python train.py --norm_eps=1e-06 --tie_word_embeddings="early" --init_std_qkv=0.0334 --init_std_down=0.0334 --optimizer="adamw" --lr_mult_up=1.09 --lr_head=0.00983 --batch_tokens=65536 --train_tokens=422400000
Each number is 500 + 50 x the weight over its row's rms, rounded and kept within 0 to 999. Layers, rows and columns count from 0. Numbers have three digits each. The size before them is the row's rms in percent of the matrix's.

# layer 7 MLP up, 896x224, rms 0.101, rows 441-562, columns 168-223
118:511540492574566471532506549524442478521487442550553493489439600593472458438486473606515574526528447442555521502602490514489540511539573507564433555421566436486518553527
092:513491450461508352510517488516516521439515548578506519580509526545448498495559529363534518551522554438479476420547571513498552471577557544423592468526533439526612489558
123:517476562458467487565523482487417409361571531465513503522506558520489453519537464372541517489440494492510398514540498582487428584467535470534506633576460438454473536474
087:579488476458490444491593474514478468450494495537394437503480522633543494478614535530385465376477539474514556555418547486519504534501446462490472493528533407573590611395
116:530581435562563449524544463489526543478520460586489561489444498451595444508487450527521573458530487490483508508494516566478515495461508475459518448597519465481498532477
099:531587445512527465524446546479526488479503517562463527493476572463484545448579530444549425419466549563506468444569580506508427530373566464530422500468542480455539595499
103:508424527475540532543640455482447516484470569490472489502576532497476475401515546439486463544497437510509509466537473504540442597525471529489562477540396445520653620482
109:528498399525456521593485416483542525495516548465485681526573531483488481492559482435501430422456488541528514590505483387563531574364566530491478519440574503443499502449
118:539573452554607531537448593463544444460459461558497554645368587528527537513496501487482421516526484425491507399577499585533435488514475560503404591516603472487467513468
083:549516570577514558501562415566606516582588560460578588567519530466518552544436473485512444499453442519503481510420466470591406553519554569533487583481532571483445537443
099:521489479519632463485459533483461516475452447465503541462498518470564502456480486518558458474536481510535493570492569425546532467423544519537450504435471492479485468452
100:481482408396503448498512602526510427498478430557441538473612480455485475521530527470464516526533587506487457478571463474580465406504448475469520675447508480407567530489
112:474511540502544546517526579625541457603534529544493593488528515546424423567471463515489564583534542396544520494497438446477598461476546475465480430507462418450401568567
094:514592486514584431497538551464469582469493458584491504505486494534550506591553506468535481462459599474435492541495528516520377522487446404489504524540487469410495536520
088:486423443503588566505477435435474483323560442562466495554564453552481574431556543437522598482518522390533477537620498404523481515483504537547514550550462523488497434522
099:476564529530430503594538500475537425439535591490499410468530499434557477442477446528427462525453523574455494440591604471497542489391434556494518556488373493556557565518
113:430388487543421539499507541564423458473523564494540471573556521528504424442456483471427508505479465510474604498488584441543632471476465539514601465475495475481465511564
082:629454567544547533529508457453497435556467473434594503588508496498489603481499523540430615485455423444506522486463555518477492590605561511487468514551491497506465449487
082:500484535556461495501565466576431498575559564512538545577516493471578444520487524484539524508465406489531505507645528498550450563492599496583487486487516588549519580463
103:496526504445477507633492458461591412532496438573469425492510564535517509430470560548536450576495491463472525520486420550519534447481430547474569574447338487520520456426
108:386498524505480520456560424447522464560504526524437426517478505496466458482441501477454483572463519494508530547512526541506468582482531485444466492486529419436558489445
090:586416462479486517579519466534541474467497441501486497508563471436459499468481470430533489581479416504491524524603481470604450417549485504411592435519551493389506448577
113:444522593504485480537550444505467476439406542493495514551475475570468500464404556511476495555551490549631459520461582483536447385498497433413493559556580434476517489576
117:494488446443500474455580492473567505575471492522459586613489519468543484507506461447474557525376546546614509488544483508482515525503535440462445538546515449519400569529
115:437595483553484456503510475484457424466443465503521547470527428470469522457468455522509476485506528448533515455530484518525576558436480441435581560504505487545551512518
097:520586386463521517499527490527474470396502464506501533432490492415492501452409548578518569496478529407567477364580482458528489493412441530510500583469461486508439565550
091:494482416498473469606499500451581472431430501533522496515502602563491503484527453520427471457543462541500547512560490540490424510468503493430404414475516462521520562480
097:516575544447583481505541510468456473406445521489507539586521612475590505472492454498545552534503529468551540498548536492515537509591482476456553581538546523632448493584
093:497500553469521463571486501506527510492604453509555478479402497578488514543441540540482492418502465473482466437470493558477412592506498524548491508468396435602547495488
112:389575537505515558573537551563458520498428581469523440536539473527595525532494445409511452480538515481540522525557505580518538532498544451523500509497519552517529444512
094:456519500422568474547509457435543517463552431464500428520514571532385539447511541478437472485556461543547551483471444540609527561419557407531499422441522437461494476535
114:441599472433480575506490572500477480513531546553467513539475481472502517515513506447506529421487545545539629541494479506473574550538447533446530568499486536520578444448
090:579575492477434536421530547525484519576500520491492437499506508513506464447395435632545529517458508424541510464424432493455442523474521495484511508505504502450581509510
108:430499570510538495493426611489544417510506449520562476392479463436486521494443488516469473495504552598526476552472583522531440499551503476477487552465587389477514430513
100:492411541530557476456549554449528503446511572492544527501554536512534419523514380540522564454414494441513550547485570532541606551524604453506453543510517429534494505487
117:507570482491393544464568431528476529521427467390504429536544468507485547538525547479562490549516416451569548500517430521480484467532510571489422465484474535474453494518
124:504579595478515502491527516533530512426532492475565530493539530494562509518559407400546578565473539496529562442580420408451497585475498486472535587463415378483501553443
099:526458519482523510554540504528461453480442450469465462503533487445465567497439537489444527509480432469464474449491505446644468564519545498509543532622529439425430472550
104:514512448434535484459423543498630436439621511652473431501535589541438542539474537572503444532453527440449480473559538488479444590506422440529523502485456487451439515516
100:499444510611385537496525450536560410393639537496557538496500445560441519503579585498429504498530404487496435469489570491636470405533537510474610525468504538488526436520
098:480497514580389499516409522478586448487484604507456456508522427553475483517563453527445511461519491430515503511425574507579464452462479544466572542521463480515448517503
093:500514409529578471584477602532522493497570515521546516452426500429564506498593464432537424379505514543462483480469443546430349541477465543449498446556487449489457516502
097:567492541468527540529600462477497483542485483482512531471483418445517528447471574483486457495491531470518532446486528457502509461602576505518454623424453402519509517502
104:487514543592487541478554443484609480527633484521533479491451460524492524510622513446436541479524518536521477491595413506569543408376412496468627410539452579524480453493
107:434515514407469493497524468455533488464568548429511482562475466573493456479515428531455486422543467437507489537467628495568462490503444423578464534475505440538442542505
096:497469518503588496489511515427563498480599563566473549447435555459486463454483426353459630499609555459488591519439469553573526482534455525473577481505536421523528519580
105:423548499562497551544460580604504380489522525475449455506535456649440439550542429576466512521413467533504553527436500543516572467444482472435554544563504587468492463460
096:519503478526443442471478422466496376511510428556468468602535452552440447491527463429426537430426436458480489459595485564581390504495548577597524500469436478497567586493
112:519490591442504522570512472602381501525585438528454540479536485490512514516504450551499562460516479551516546520454534601600525519462403534452616525490547543502577493499
120:569607484533497474528510498514555487443541558509534565607483632460503446474510474472477486504490466517489569496521486434428556537605568467532482518536403441506461450452
103:538507593559556532460536486470507474518553559414442589455495394549462466472609515471475507496454475521542538449544445476584579551533542426549537528556451470494505506435
098:543590492500561502458543414514528530467457528451441504382542527460406515383479520461554510474469537493513487472535474457597359501550449578534515532402558486446454540596
088:463485613457483390581513476430459436540425424484454433489515470566548399503486533573496556491544470451483448387503446514478472469436502541568515512406493446426493426529
112:540526600470516485588536461558464458545491462557508491518531501491541527500419521435445554499641568540484461527446508428480453546534458482535481523504519446507573514494
108:479533435564528486515462463466536495458468545536376511467512533440461507508520603477487573516524535454572436503531518534506633517549529539515567546545562495531545538424
096:495531534410515566492483550446522508523507494602496510533575497562526552411482459416450511474414573532573437508488499576444538469357544522496548499536571512560435572501
104:534435531501465478669467553410522543396527519549483499486517477446515496514531420536496470502529526546473608592544528536481512551437448446512485521599501537485565414572
100:504493497535533553507522568554470494514516576484495490516458450547612515454551542513509493496476579428473520561493556551460463451519516462562463550578558540548532460509
086:567468535551504553613452575479498411583438430491445514532429454562488415418404573459413546491503511551536561561489483529493555492498455428454509508433424468524453519514
108:516527580527458467494621552372487512466447585554558416494490535545528495452546567527520494509435470401479551418484425411436587459501546515541505495498457523539500524473
102:526520519513553588665521575496508531487501455584478597550536551565553522458428557488477574519487534488512527518484532491506431458512465445455462467591501434487470578530
101:517533431475513476464564561599431458491576527518549439517476552416532515436503592527458547475467473441526511438480581561506543428491475449547499474495528412419503579574
097:491521605424521481525503494475567531570466483534498507462383546457550468546541426548430509468518506480508411420561447421525575403601442385446419497495410525452494506431
109:610635524557456541490533531411544470526456461593459449469452506466468538519483534453526453460558519540467498478545517546445540458510443518432411588596473494472484452431
092:588548529600554561627496538498533491478517473470489564437530487492562459571551580619442494455546539427494473522431437584644464445421422581512443416511504538553449484568
099:512536567610484512485520562576475502576447530505498431550509547535490397488584483415560516456427442521541514498531369419502526602444572552437506563506552497494491555459
103:549442594510561483509512491542532575519517581495547590519515444560503487519520581515487513460489392526544505486538443435418431485497491530404514473549571618493454543435
101:451467515409542436532572534474484535499446515507436486450418490532574455569469493505516534555554589523552522468499477463568559593546429508477512633396512409535468492508
107:526394472442537586593500474512533510444458541482536428542457533489527523536458540582533507576374462543515569507431545524538514486529527450499549554535462486454518505513
083:546521512622567487547501454486521475424582535445496588483424498567593474494410582449401536556484607529500425493416484498539509467514445517546520556463484523435396499548
098:476502509486512466459463487422556580542504453540482569571446499456472550443482521485464527514566453461561375404559525505623541542517429504548495466490463493517437526455
096:527596532416546554484476491547490497550496556519555526569528491507477433453450511423548542450518524401501558436592403420503478526469538532586550530567500512493560521535
123:496471480539434531462542447540590500466450496511495650538460490516452458536502540487440565565382473425489423428487509530592450612435534467542551624459523415476437574501
104:425497511460558480554554536515487537451610460513520462549381454501458523453619492563442533472428542525483543485575459451518522513532476493456472502447504564481469539607
112:584558431532557556440502456488464537548458480577497511568515443497535554479516460445428517503460518365556421505578504490538527415474552522623542545558570527417554602495
108:515503499479489413512495568438495531499585605526507584509594471520456425524526488540519493549506477561532477548537371473434532551477512513491457487534497478422497512550
091:459439521476499379450444501455467454509573439522580455564481491505439543540577405385470516490548494556506421411517464499433518481542619561437467479498551452431533442599
094:555574499479439533517591581507548539464494473434532486472539346540496479489364446458448541574484529484497428455559489456492503449498555487564538566468561517464467498490
103:448518483453484412549576459496475485451474436519427487503498518486464530507467532569524521597576428407520572486531443577603537484448454516478535458491440411480546529534
082:428560510481526427536529529525525488408497512466484612446457503540518406474510469466422530538544609448465433507475472598546548438456494446581545489419531468523562558553
100:464465559561507449503504484534467519484522525532424542511483456486601429473539497530501482462580602503491446439525589518533519371507579460460426496565604521426529551537
100:507509526482400536466449496464486447450502481517460532570483498532540433470478506409445626497545439421506478499503525535553520554408514436507496504511530511509574602494
098:531471447521450480603495478577404437496473494580439482606431513467496493527510413393535568478500491480535539556500427509485454526420629520502506495401543389557480549440
110:503546489507561473574575596432537542556485421511459517521541488462479520467516511523582463473479425487600469440496533441456487507493512625425476432362512450545556568555
099:496488579541523492513459457430517480533572475535494460500601471545566544451434538577427473495473472571516455457450542549455456543458554563485452464443450497517592445429
109:578441584534482598561528504532534428524549508569484553634520483506563508497494567474501546533393433389473600474636476459462437510458524445562465558621363543474510569525
092:562428480505470511515512424555517440479570547529441577612444562542591501526474603448413508448487566544534374544502490519478487430483487551572507566510460475489561579484
113:498494549503500501506537495541520507505499516489454507451415511557561515465540574527446469446476466496458453571501509496566405521571487392504393497466495499370504587471
108:520403589484493515539429469420438505488537477471417443534493464518465411477470507529493546462459473463540599578503490470521472436515445480501470538518474467520541469441
110:585490524557540517525512619523452449484483520522427481457519508520564500491493487546503473475427454492517501527494477589507570540430504471481503545525533503576612454571
104:492464451557520606524526496560560525521555571491505571550513482471434547460502427433533496563444493609531402495535454613486500454528530521476592466642576395464500511461
098:498490419441437490542544600422451513438559493446539562485528419505501464554538489545525470539546526496521390512482453422413564590494469576434599444494463502453579406521
093:487540491432355530507501435442531473454419530530455471452406508527375492546551573396437588432560476439519489500519523549468564469529483506476487517487506452525492440546
082:456453559460477455510542507539528470446513502582472443542565530455496500383535528512540456424463535492487418443537538476542456466529561527460597495545539447485545473616
111:627508535499392456664571508546445518399525557507535447553529535426574454452445474519472505438575534515483566472482607556503508439569471538534490449533442534497606501548
103:526592500469517465501439544490552507527454498550471482366463579511518518447447498464503554442536436391535493522423566534519458600488445560548456524537554432456467473523
097:498584443429520494522560416348563451478515528501568572444412447444500547436549560478383565525530523518493445526552543490477534468611496462604495466419515452458529478510
109:554406551567526540516479558552527531468473509532454409514533500497534528438510561480451508529418474562505490415488498498512412650490574601409482529513506440523495541509
118:429534429466487428472500516469404528569547477490462452571471557506565494405565528610547406531453520561583481534598492517537479467474558540539624526499453473484528460558
126:508415486601398512572468494469590607498440546535479518500567524510566484433431428495485509489517525470526540416491458503506508518471460449486544500573560416537457552501
093:506463518455536429530478511476465503509466453510405485485499488485351508451516473523545459547521528580462466442526380467604471438506518595430417549517504474527546521523
113:439487478503514529574444525579524451569470537513433491468578515485476462435470470419406482516422483520577476569517398570464501477356505570418426467555511510521564458453
103:531469488485577407550482481543494541466535464526433579511427546507493513487646521525517467535497467542543492538481477525493442550581558502473407547480560494555448569564
093:453538526491550414507478398461530512419442515427538447398538457466451394474500475510501598627545470537512535490527554564456456489524492549549462505487531525526464555507
099:533500550532550436479502535593562448409619443522487583494461446556420480426560554395492469486467463482517491432510554561496479530494528467490569457508556460499443421630
101:502456592616464530520538475475517464439584467510499502540503420444546444401580551503546504477473520528541405440511552495381498495544531504502502509596520526541701569525
090:551477451509571493497513592503528421443585570479419534470509468578542498446422407423518551539446577512466457546520498593498567447550505490551569449580430522552484450518
092:451460463579540571476546473537468499501569523498505645526550490447417527496517487546491481525555462499555479497580492518460573441424431533528496440542488553429467517505
086:598424455530457556522547563521537460490525474428487462547583465561548642445453504456507553488449508473562471523519510446499480519482550512479572555541525480461471453505
092:608486491559414426477558521477435426418506471511504490479524513498504555460459471544518463480462437590523572534439646503572489574516493529517536510383464518522554479527
095:577466553587547460537498496477531463549486532460527541494443453555495424451515486472450470479552527621539536369484479463602436522613427495511467522567507527484405525525
091:483554476582416512567557482572456469470381498625487422557490514461571403482547565531438497458588440420558468536448497535384484544561493517424458451514513515484489550533
112:501557573589551587477515452485515480543536553459492522477562471544402515446544487470457594475388540518533473535541564533565471452410482563594563526535495499426505495494
087:566482487496528490457589543491534482579519482561531465530443534491548389475515526535469527467463570492520445374492504444474573596566393400477563512512567482465587519446
099:464504452497591470529603586381526462455497532493443531495540569539485536491518450429492462523467549448488478488444528565436491461530543524540523517523523463481466558572
107:409557435465497567453489446539548490529576520474480526482418496551557529544550469455428521475483495386468407564519593548566445488561427512464457566470472468517416564514
086:489514544550434572433563517552463537474619511528448524524595435469529481488568484448532470440486363546496516452581534481568509520477551607510544562463520523549490476466
090:587545555539511484476449454476550469563481446470490493428464483559582393517505538520506449513514543489502527475464468467487375429424442474540602502465624444392522550598
087:574509538428463548439498516489460519570510545470489511514485513514379415502503466553467530518421455552520506526526585464396536597530530501511408505511419553539595521605
103:522491546463480502459602570505518490489560488465517478480537511531507530416533509570495531478523485450516412455491544491501513458404489436484501612393533454448534595422
084:504471538467545406494457467578559411545451541574452602467460494538525525437488426488501630525506510474537531549589431576551477427529500405562442547512438568504456516531
111:466510579374545450521476538500506374535494551560483375440465438479496508521457560445488523409497554479445520431555450443512430456485500510514438440521499477507514614480
# layer 7 MLP down (transposed), 896x224, rms 0.093, rows 441-562, columns 168-223
106:489391567506567562468575551478580468491486490539514450442401482450437559472439390428458504554430562410536582453490526490475486523478549461582625476553505487490554491445
094:489508466479484526444520482530515557487450516463485522539485424490464483519640460431560514579444475476537555536519598341455569434538554515477521464471567545541464443535
101:431542546432440497502495404538482503537496518534542470464512463443540463501460444473475454495536500548543486475418556561514377615438566462473441501554534529550541517490
097:452436443504466472499457480512396576479429436534476533490520529529435511451487572514469471453631533445497531546544518563495473513533477572435459560509626496493502536538
102:425404541535492447534513482466406499498494499518570528484517478516419430446521384467495506525563574531371554425464544498494357446387485531503523480449480490462402451515
103:531558463449453541555555413504581473480449513512489533510464487506643529484542511480584513444535539533507586494484432466485558491478430517451445439431529499439349584395
106:494498498561411449503428421488479548547569435526443477550577531438504519449510602442490539502585522458542544438471444423481505586478520475548553575597522483518436584524
111:561493524430510531533514504465566492524530581520569430478504583523450521511483438474529461509495442453645434470433453509535519428495640499559454585472554407555431448416
111:523539465517481488536494471563404473469552503595506500501400475517564525488475552485463555472475487592388599391464548464410558394474507556522589492532458480463516506519
095:500487488470470425515439497497520493465498421598439439478534584431493505472488593514584503501457472476471460515449590445562472554571494531427524422461522418471559537543
104:406490494531601564509425630521600600500561451542474494387560552410499506569521410423416552509496489541565536450536584435510440512514534453589439596557546528428526477473
098:557413566466433461537541508435547492516473464522502520487477477487502537475545581493533497566428544607465511479506476360606568487541589490564519469431584558422456507524
107:486633472600625507535439449521463464451533421469463443586535495542462547560542537601546541436491526496507436527545561394478564489547585447595506502342454468487481570511
092:579539547525474434474444482562501568545531484471410504498464530451593519572541596432512592499556575478539607458579515391544517490591498465511515489495543531482440588506
095:453504503491545527537474474439432455427539468577448514458535586521472513522480477502509502490462513517472533523528415664472416488467507580462486403482420453507501454573
096:495495605517445546432490541536464505512505564513544532496531469488607461532514471521483494493547434506328454586478518402476521482428520474574515406458596612570547491549
104:458456444508470465463493446477526536584588428509439495547542536462546478433392522568482473511501474408569486572517480442481583455449501549493462534390500498503470574484
091:444525565396452491581409401530483470467427544555445430492478456545475453471542555582513501542517496430490570553570481558495532464418454542498501462440455554398542556513
086:464535445455507475450489537526526517415416439516410481518504447456562451508488468589520488534542482423465444462512409450451566506500434531443453536575556525550398536545
104:569466483504529477431479440516450517499423650500543451488551418569429426440461440579560472476602484486483534467421495545523459463585477496530457410401539526550419517472
102:544501467527499489488517494509515402488498554584530529464479510525528548436455506538497480412492491523423470594500522433503440535537542489462483429522485543527528457449
097:498456494495491540540445539457563519474431524495569516548476422523546503499358421436528442500498452546510545478479523524473537591406449549512442359570439501507432457511
105:513448553531491527505448456548510454547457519516558563491530427534550504516507383531502569556532507380615480550429557482561516484584457491422483580628573493554497426576
105:440385449478530548446564471461553427541443457440488579507541476548395489513535402419507510505406515442586454465547518412494454447504480465552491528521512400545430498471
095:558464461555659467514473549513515505491556527547466536570474486560568438543464544460474493486592482519382468469497513485449467499519526483505517442505542568604478533464
099:492551491532437599566538496435486493575508509497379501406512463479566508511553431443562593494466440479523471608434478512502600453530452482525438523422460468483533592572
099:494545531553472477409399529496532536475507493557442447503523563501417500436459556587492467622387514462562473510481495524465429625462596471474519482458586423537548533423
097:632482490505505514548496402476547511464541536511444554488503480453533431555498510432433461460447476471589555479436483434480462498566568539463662555523392481512540422485
101:504487521507479484486566496484465465429467441446498536478487474567523478552460433540547462509567500481519499522559495431427481515469463567422504435551522430535351548560
101:530478542470487478509525481540480491488547553561508546482436507482454481526392550574564472503485581516474473553475496544490493550509475495531488441425601467471558482492
098:413532580414579397531462394488495523544522568414497475467505500525445581546441511438592475499565504475401479446449525484584384542477451538592593559427472451544477575469
106:527487523557472464534515507441550567500546483547462540466534501580547452454496557494450404515421463567573510451479465585544414397526571444536465545477513503569579452495
101:478529516536425417612454584514456497532545552559451523451445498557483507431464573591493497457535595567482499496507411552552452508490486524444490551419571501467573531534
105:507554490604385515461543562540516536498494425531458474520491541549486460481466491514460516489441416441509515477594562448463509501523548421570537448569486497470452428434
100:499435517556558484456506535567411521551456519506475543476519485401519489467413524551506565421456524477459478409507501506462463508518549489492484484675550519595484572490
113:459571556497546502491545455562507510515459532533444506515547514653459537509408495519544514473435516533492515506594518517425514515527480531549501466409500458460464575556
105:485509503473491556573541451466421527509486469471596492509569537477505494533514440453514453498535569439485595557513423460488478484495475588412525513491482349605573507541
099:417533552496547585372517537570479467562396483542522492544385502487506555532570425475491449510457546530393465508554505455509472531517538477503475463420439488531489521544
089:511455527437444505536513412587513476515489513489477519429428443599518484530574486481511451487546470509399538544390528431512452603398533421506564518439472556483533508512
095:504504547526559485499466444477607487510417481483585451545458518525476397592424477576472538481570490559429384525478557438467447480517500510476519561459556484608470539476
098:434546511532523598540439452445532444442390416507557508528486481492489564492454486501487522458596559535423398471481535422415447428590435542523507443519464497488423486468
088:609451552550547526480590462504523583543590506474514533446528466464561620500515405545569501499520580505382573479548532438458472455462487558478537407523437514563529518429
101:430428505511512466437428440545475473418580550567413456525496512449597479525422440498486558520491455534543547507569456496579570568481474569456462393564547663506471485536
102:515546498489462477450438474414544513560427425470602487488528509495530553471590421556416453509473502497464431500524531553477451538374534587579562525449586524493486458417
104:521407517538500482541404527366406471411589484457499418470507527536527553569443465539453498481484463502526455528542509554432545462513453401541484453469543442440526534443
103:467569483486354506488420437449504522440547561443526526566490490405536514451456600541543460574441459444503543540540420498511537407429507502490477446552560635460504434503
093:532531479636538429499554504547550531487508535430587621531518587529515527480428496549513540455556526464384510406537458435530495573477467532491430512481510515428522539472
097:527573523547475467574533561449514565441414496403553537484484509504485465440447529558504467550448554399480461498437569508458439500513502489475420530607457526576427398465
108:533453521493500597523490471473500458476530498533598473524537475529438514386416481519521511433513460579513450513515455514456604433584488521562437489523509508394442553471
103:531446452579540519497539490597533478490557467448426519526612516390498493517507549426529482455508415490410558486479365509428550600453487439520574499423457425497539462509
101:524460491562557511489532501378568593599489496400504574535500570412522432472393562506509516488607523503519451459455546552439529535481573465456462562529599368539549544549
105:423473453581459441396525504466457545499450577476491489460506581553527556570497458470496460512519601501527469476598489489440506535466457453562462526467462430595492501470
096:471426439479467480463567488504570507504479474463545499484469448534542464461512587519541455505462510500528499525576497534477523489485569536537488426537464506504460452515
110:461544448423543617467487525577483478480524480560496533367453493591408461542535476524538558480491464404647591576562468545566598400472472465505493493605438498468465430548
105:525510500577474536440447520559538578526500477470444489459458523448527449522531480429552468493501522564644524466540595462469468572456554496541496537486502464556480507474
099:498593473500518440511530466443585518526510636415530499547508603593455508460479425514461500540497492470585446530538498527523505592488448521438497492421506441519428447447
102:500508443533535526559521545473465465547442471482531481505418490632527534524456498491575522511507517500484486542519493563518480472486506458498507454516499443342429579486
096:568478589464495486422526390463429479432518524450501505456458514435584441514501486407579518554530480466322563540499496399582614500500446508552504371511448547526472434511
089:461540506419485470506458442479482495416537451584418456445608503459538458483538581579602491487495521508352478522547510496499452452453443623571469457520473490527564547474
105:506513464542505470417490476550396446473567574515500503460463464468427521390515498539475445500507547526570591456546417507495552534400528554445434432531587552499500493558
095:493501488526477477443483544516511563446480454524526387534557489515420505517513443552468532490448504386429459404552546548497533452516559428534529568504462466576441563428
105:510382504429458532433562449495485479553480634378517508575467495491554542483472520432488574446431493509578549541593542449481583462430460520478558539513388456450440520561
101:552544490512471430499475498453546556564554485517406488424557538515575494519480464488461492457532519448614557550566500552509428487575431433461410503432534403540478550432
106:515476418548410480433499447465538515528557491466576467466413469439458543622493406456482482439593526500545531434459491573493523549423459498561565429386448500494504598480
101:480465513530515504507457477548493535467529585380539530452529473453514436521455421443541449514599495503458548536530638483528495562521430488607482481442433547557436526507
093:502499471481531509601428453585477471401517517464551444477460504452465611525520434485488516571506616493394499507500479544526555478536492463561473450503501521527509433538
100:522493423607363430454474524468474523493534483590432540451529505537488597400467450565426572505525484530498553514541495490482527544321477469481490492431563540440516405493
097:488496498408465509518551660538544477523451518458512458426494509575531435504467457487541473584509450395533561479439497458580502477444541484475494595498448459596440536447
102:522449444504493505563554502511467495496570580524569510601493419437484500580453519520550438468440450495428539600516534483519624533437531435501498485562518561538498533551
097:412516485406503498476467470478508549421470486538509445438537473528474462501421489450587455554542555588432516516426475477493517499505466502471522481551500401480525538568
100:494385482538523483446434555554506536510605508472472483446508376543490427596505441609522534537471494517544531483625420497524489507532541551539440509469580481497530418531
101:491512477517498446515484539460434555417545565526434506477567435473493406406422409484358555527524445566608423547525459537468523581509528352473578473468513497485487411502
102:552480534486461509499508517594442527494478465484409454516448544611494435495582476522513470525355537503439584555535597466486507485393516455550545556515498454513470535487
108:476507535526601502449477469441570505451523492525511583429491529545580479535437502511534585455516546369533537477470532424497501537578407573627607482458426459420446401512
096:487480506534449375533626511490542492464482476489535585438453489568462540431379443532538487508545593539519443557525545462487545532453520473598435555506510441556470534411
100:562539482553487413506547488427506516533532578511532491568587467435512455405573437502440550504439466620450528456512521467538590505379517484445459500534454483395554407437
096:466555489457517526506507425520535501568458505457491532494540553519516485528474519440554501564616525477496441504520546417493615460634486591440419529478486545556449535550
102:481592553493420499525455562512496548479501452505373494490503550521480482519484467585521453577493471496556610470507492561493569554520496454421508468473504509451562430498
102:528500460475484468506576439444548556586492466411518514339519496534544408488515425461530483558517498478569385504541522561525472551440422527533542427535381527499387507565
093:365461528370564476441463630450530484406466428560483451505585550514513539420472510557558497509540523486466505524463422444475471550423448502435505487525524424462594552564
101:468619491442514556525406454512484502468518454524536520486455511427425445536520408340521476544570472476571511543637574535483477480465466593473485584481552514491432532495
103:408549499566542441552541566409558573448493507559448511486515556528568541486527484518488465556522464487400402525423591450489483464544350503515528454587463539558526451428
098:535563456550550492438567403448488546529639489589512468579526579377477465548487430540562519411528422613422525562515569467496580520497548388391499530506493462588525495476
107:451460489495338456551468596512552476520585577480509527487557474589497560520546492537459509539511467483496577424493477499506548506491457534472514431492426509555473445452
099:509469533509590527496424507428614510493535560418536527452538481496504528483460484450495480522503487454525484510539505476489561550499573593499439484491463523538418578430
101:467526481557466461407525541407512519481519480474536495556479563471448538502394486467454528468520514519438413486559584481449341423573522558543491520429534534553485465504
097:490426508435547449495489540514497511418533497524406421495476551597514472498483535464570558424490469580506560503460524512498496506521533580398558470406542563499541558520
106:564515472511478449481474522513614511528570462544454467595448440569429443433512570542549526523458482485432423490516536546483422498508659515571457537534565452435566556477
095:505459453527497492475369516494389496510561535489497519428536478392509411500488514512486476533515492561326400461589520480548488529507494422498501525467515511561540414441
102:544581440628512497518552534506414545523505548450519521452562497536508496637567588551458548453448555512398536431476424614532521437452494601486552442568538505490539462489
103:517381558484442428538508457585458506494564551515519501520482489503504462509520402472513490624518523448507527405436450628471599529416467458517465487584511524533532467486
089:501403477549555544542535471613499457558523435424496439551462479412527588585513521450477451503508417445491459517455470555472432567568468480545505496455457489629504613496
098:513508565493546499437514491511498592502571624590523538573549516524483481545388542536561535442511511492481472499501564520488522617520607447478482422485564439476514481516
085:553476483484490552503515480561491506561586552425459533503459479467541547483541472499553498471493481471568514501573614455466486565465520432495495475495465593565466525481
105:514491502526457511430474486433416459544429483414480560437560497574471540410500450470467542474422474551656555489472603535550473495472516538517524530462503529455543651448
101:475616494497410487518450538445559439497427437485565482522598501544512554527466444490471504474555519441527506496483451515472528496404523454517460411511517566545406492508
088:543499423483458569589491518538477515492502481500428470470491440567463523508541441562542405590490564486432562470435463554439615540507468472444671518516458498386577439498
109:465544517510543440489460534502481450454600569467527509546513399550467462470444463540545460442539654503441436464556447558591484419553576539467465448443504503571459605561
115:481492501470494528448407516544402468552556412441528482510495401408511504474576582535515479589504514542447506458509555506535455519501472555561547425646505521535482512544
112:488473510573538550424504512519435575537493471468525502546503518562467611492469497467491463436538403554519588454428487513446501565481541448501490549572567499563425393517
096:467433512444499513438495460475514576518502553495505401581529486524496510574490490585480470509500414556494562451523519457569583397447516459547468519517443606510505586458
107:486563420531536459474521486494545514561473583519473422434459497495606504496513531596441542487474528524543458570579568630478474529412506480560391468555552467473544486402
104:448498582475476451509568483527483494514487495478557529491457541501470586497538421554530522498426432495472526545450509553518513464532550441542564438450417589502492500407
107:467480436457426447527442584513444488450522541577424465495506501508425469543513482487598504425443500477548568461476499548433487532526508541415541460488508480481505514547
098:522539512477405546444488509507554473486470468423508482561494447589490409547525428506574466421535484457402471502566551536515475571563528574523504473457465483533460525490
101:485443467497551464541534489451592543502458504523563460554490466462501420571473529548557508466486436471473466477480454520405545574575502557548501478503476548636468466428
102:424506472466528468538485434531449522462518524588506483461524523558492583547523479498538505453475546585447500483551524599486478547384503554449461508455483491459525510622
104:443481491473482436489482461492538526462488487613405466445579525545424549435454589593560459487498474472605588608513553481478417443483523524498489569451499476464557498492
100:511629487427493429497444543405496513320496397597464456589520524525471508435449533555512465467460527406448464422511437460457482396517531568442488522395489402477653421527
097:490525466576501436396495522425595633523494459467466486425551617488494449469519557474485542480483499555459436456482473488440480562475470435475585625548511581535419451567
104:512472513536530510481514579508541558519503537365475496495489532467480589524546474502454528475511598445500541501518523504511406437444565413498537471415542498435533567497
099:481514523515581489409502588508453484483550473520550543510483421538548460507520520439509532487530513527516458491487588445527515598469495475504451512443419486456448488432
089:497478456537460478399521472576496454510490502454548484466489582574486533499601481538388458484540531550380474504455588486530472415627542442517451517465485483541510505469
099:471542500487558449463446469417556481449528520479482438432551568502477501521462505428549484466488530554558513411493513439540467592527488496431507575452508431477465477508
104:474628478345606433557509547446481410488512452505439449486549487504451506513524479513537435513526521457553548453531397463500544483579560544555486393400406544533514443509
093:542580469499455522503406501468489526623460516497548510531409483511509518470367485483452508506542455505387529477485485450485444443470536499535493559501466602511492504523
095:460543486465512430557547357432529524481381494473465526452481565470485414486518465534455522544563466547472574512465465509454553423485540514405483491537606380517558460410
093:440543459523470560415520481541486472479489445494451488441514486540500413604520558475496580494479558407494439496508482397488619434489446570500384450534467512507458540531
096:547430566449525510439557501532568562596388498468524476510488426617487516577522470446523453568594484503511438544543473515508616475512491498458435425417520594457480568470
093:516511522493579483554506408532479460487470451473531540475558486462565565457507562366418555486507441505521414496460537497491476518475551455504489465480412519584454397539
094:487466529520456449538561535456513463443548473580422441469521489488439419459446539427579439473454587505511485494432521409496511488484505552445452493473438418519547496473
099:531475524547457434489538466415587483488512473456575531512532547482403511523441365457529540460454505504476512463528485456485432496573496556637545479394512459425458455541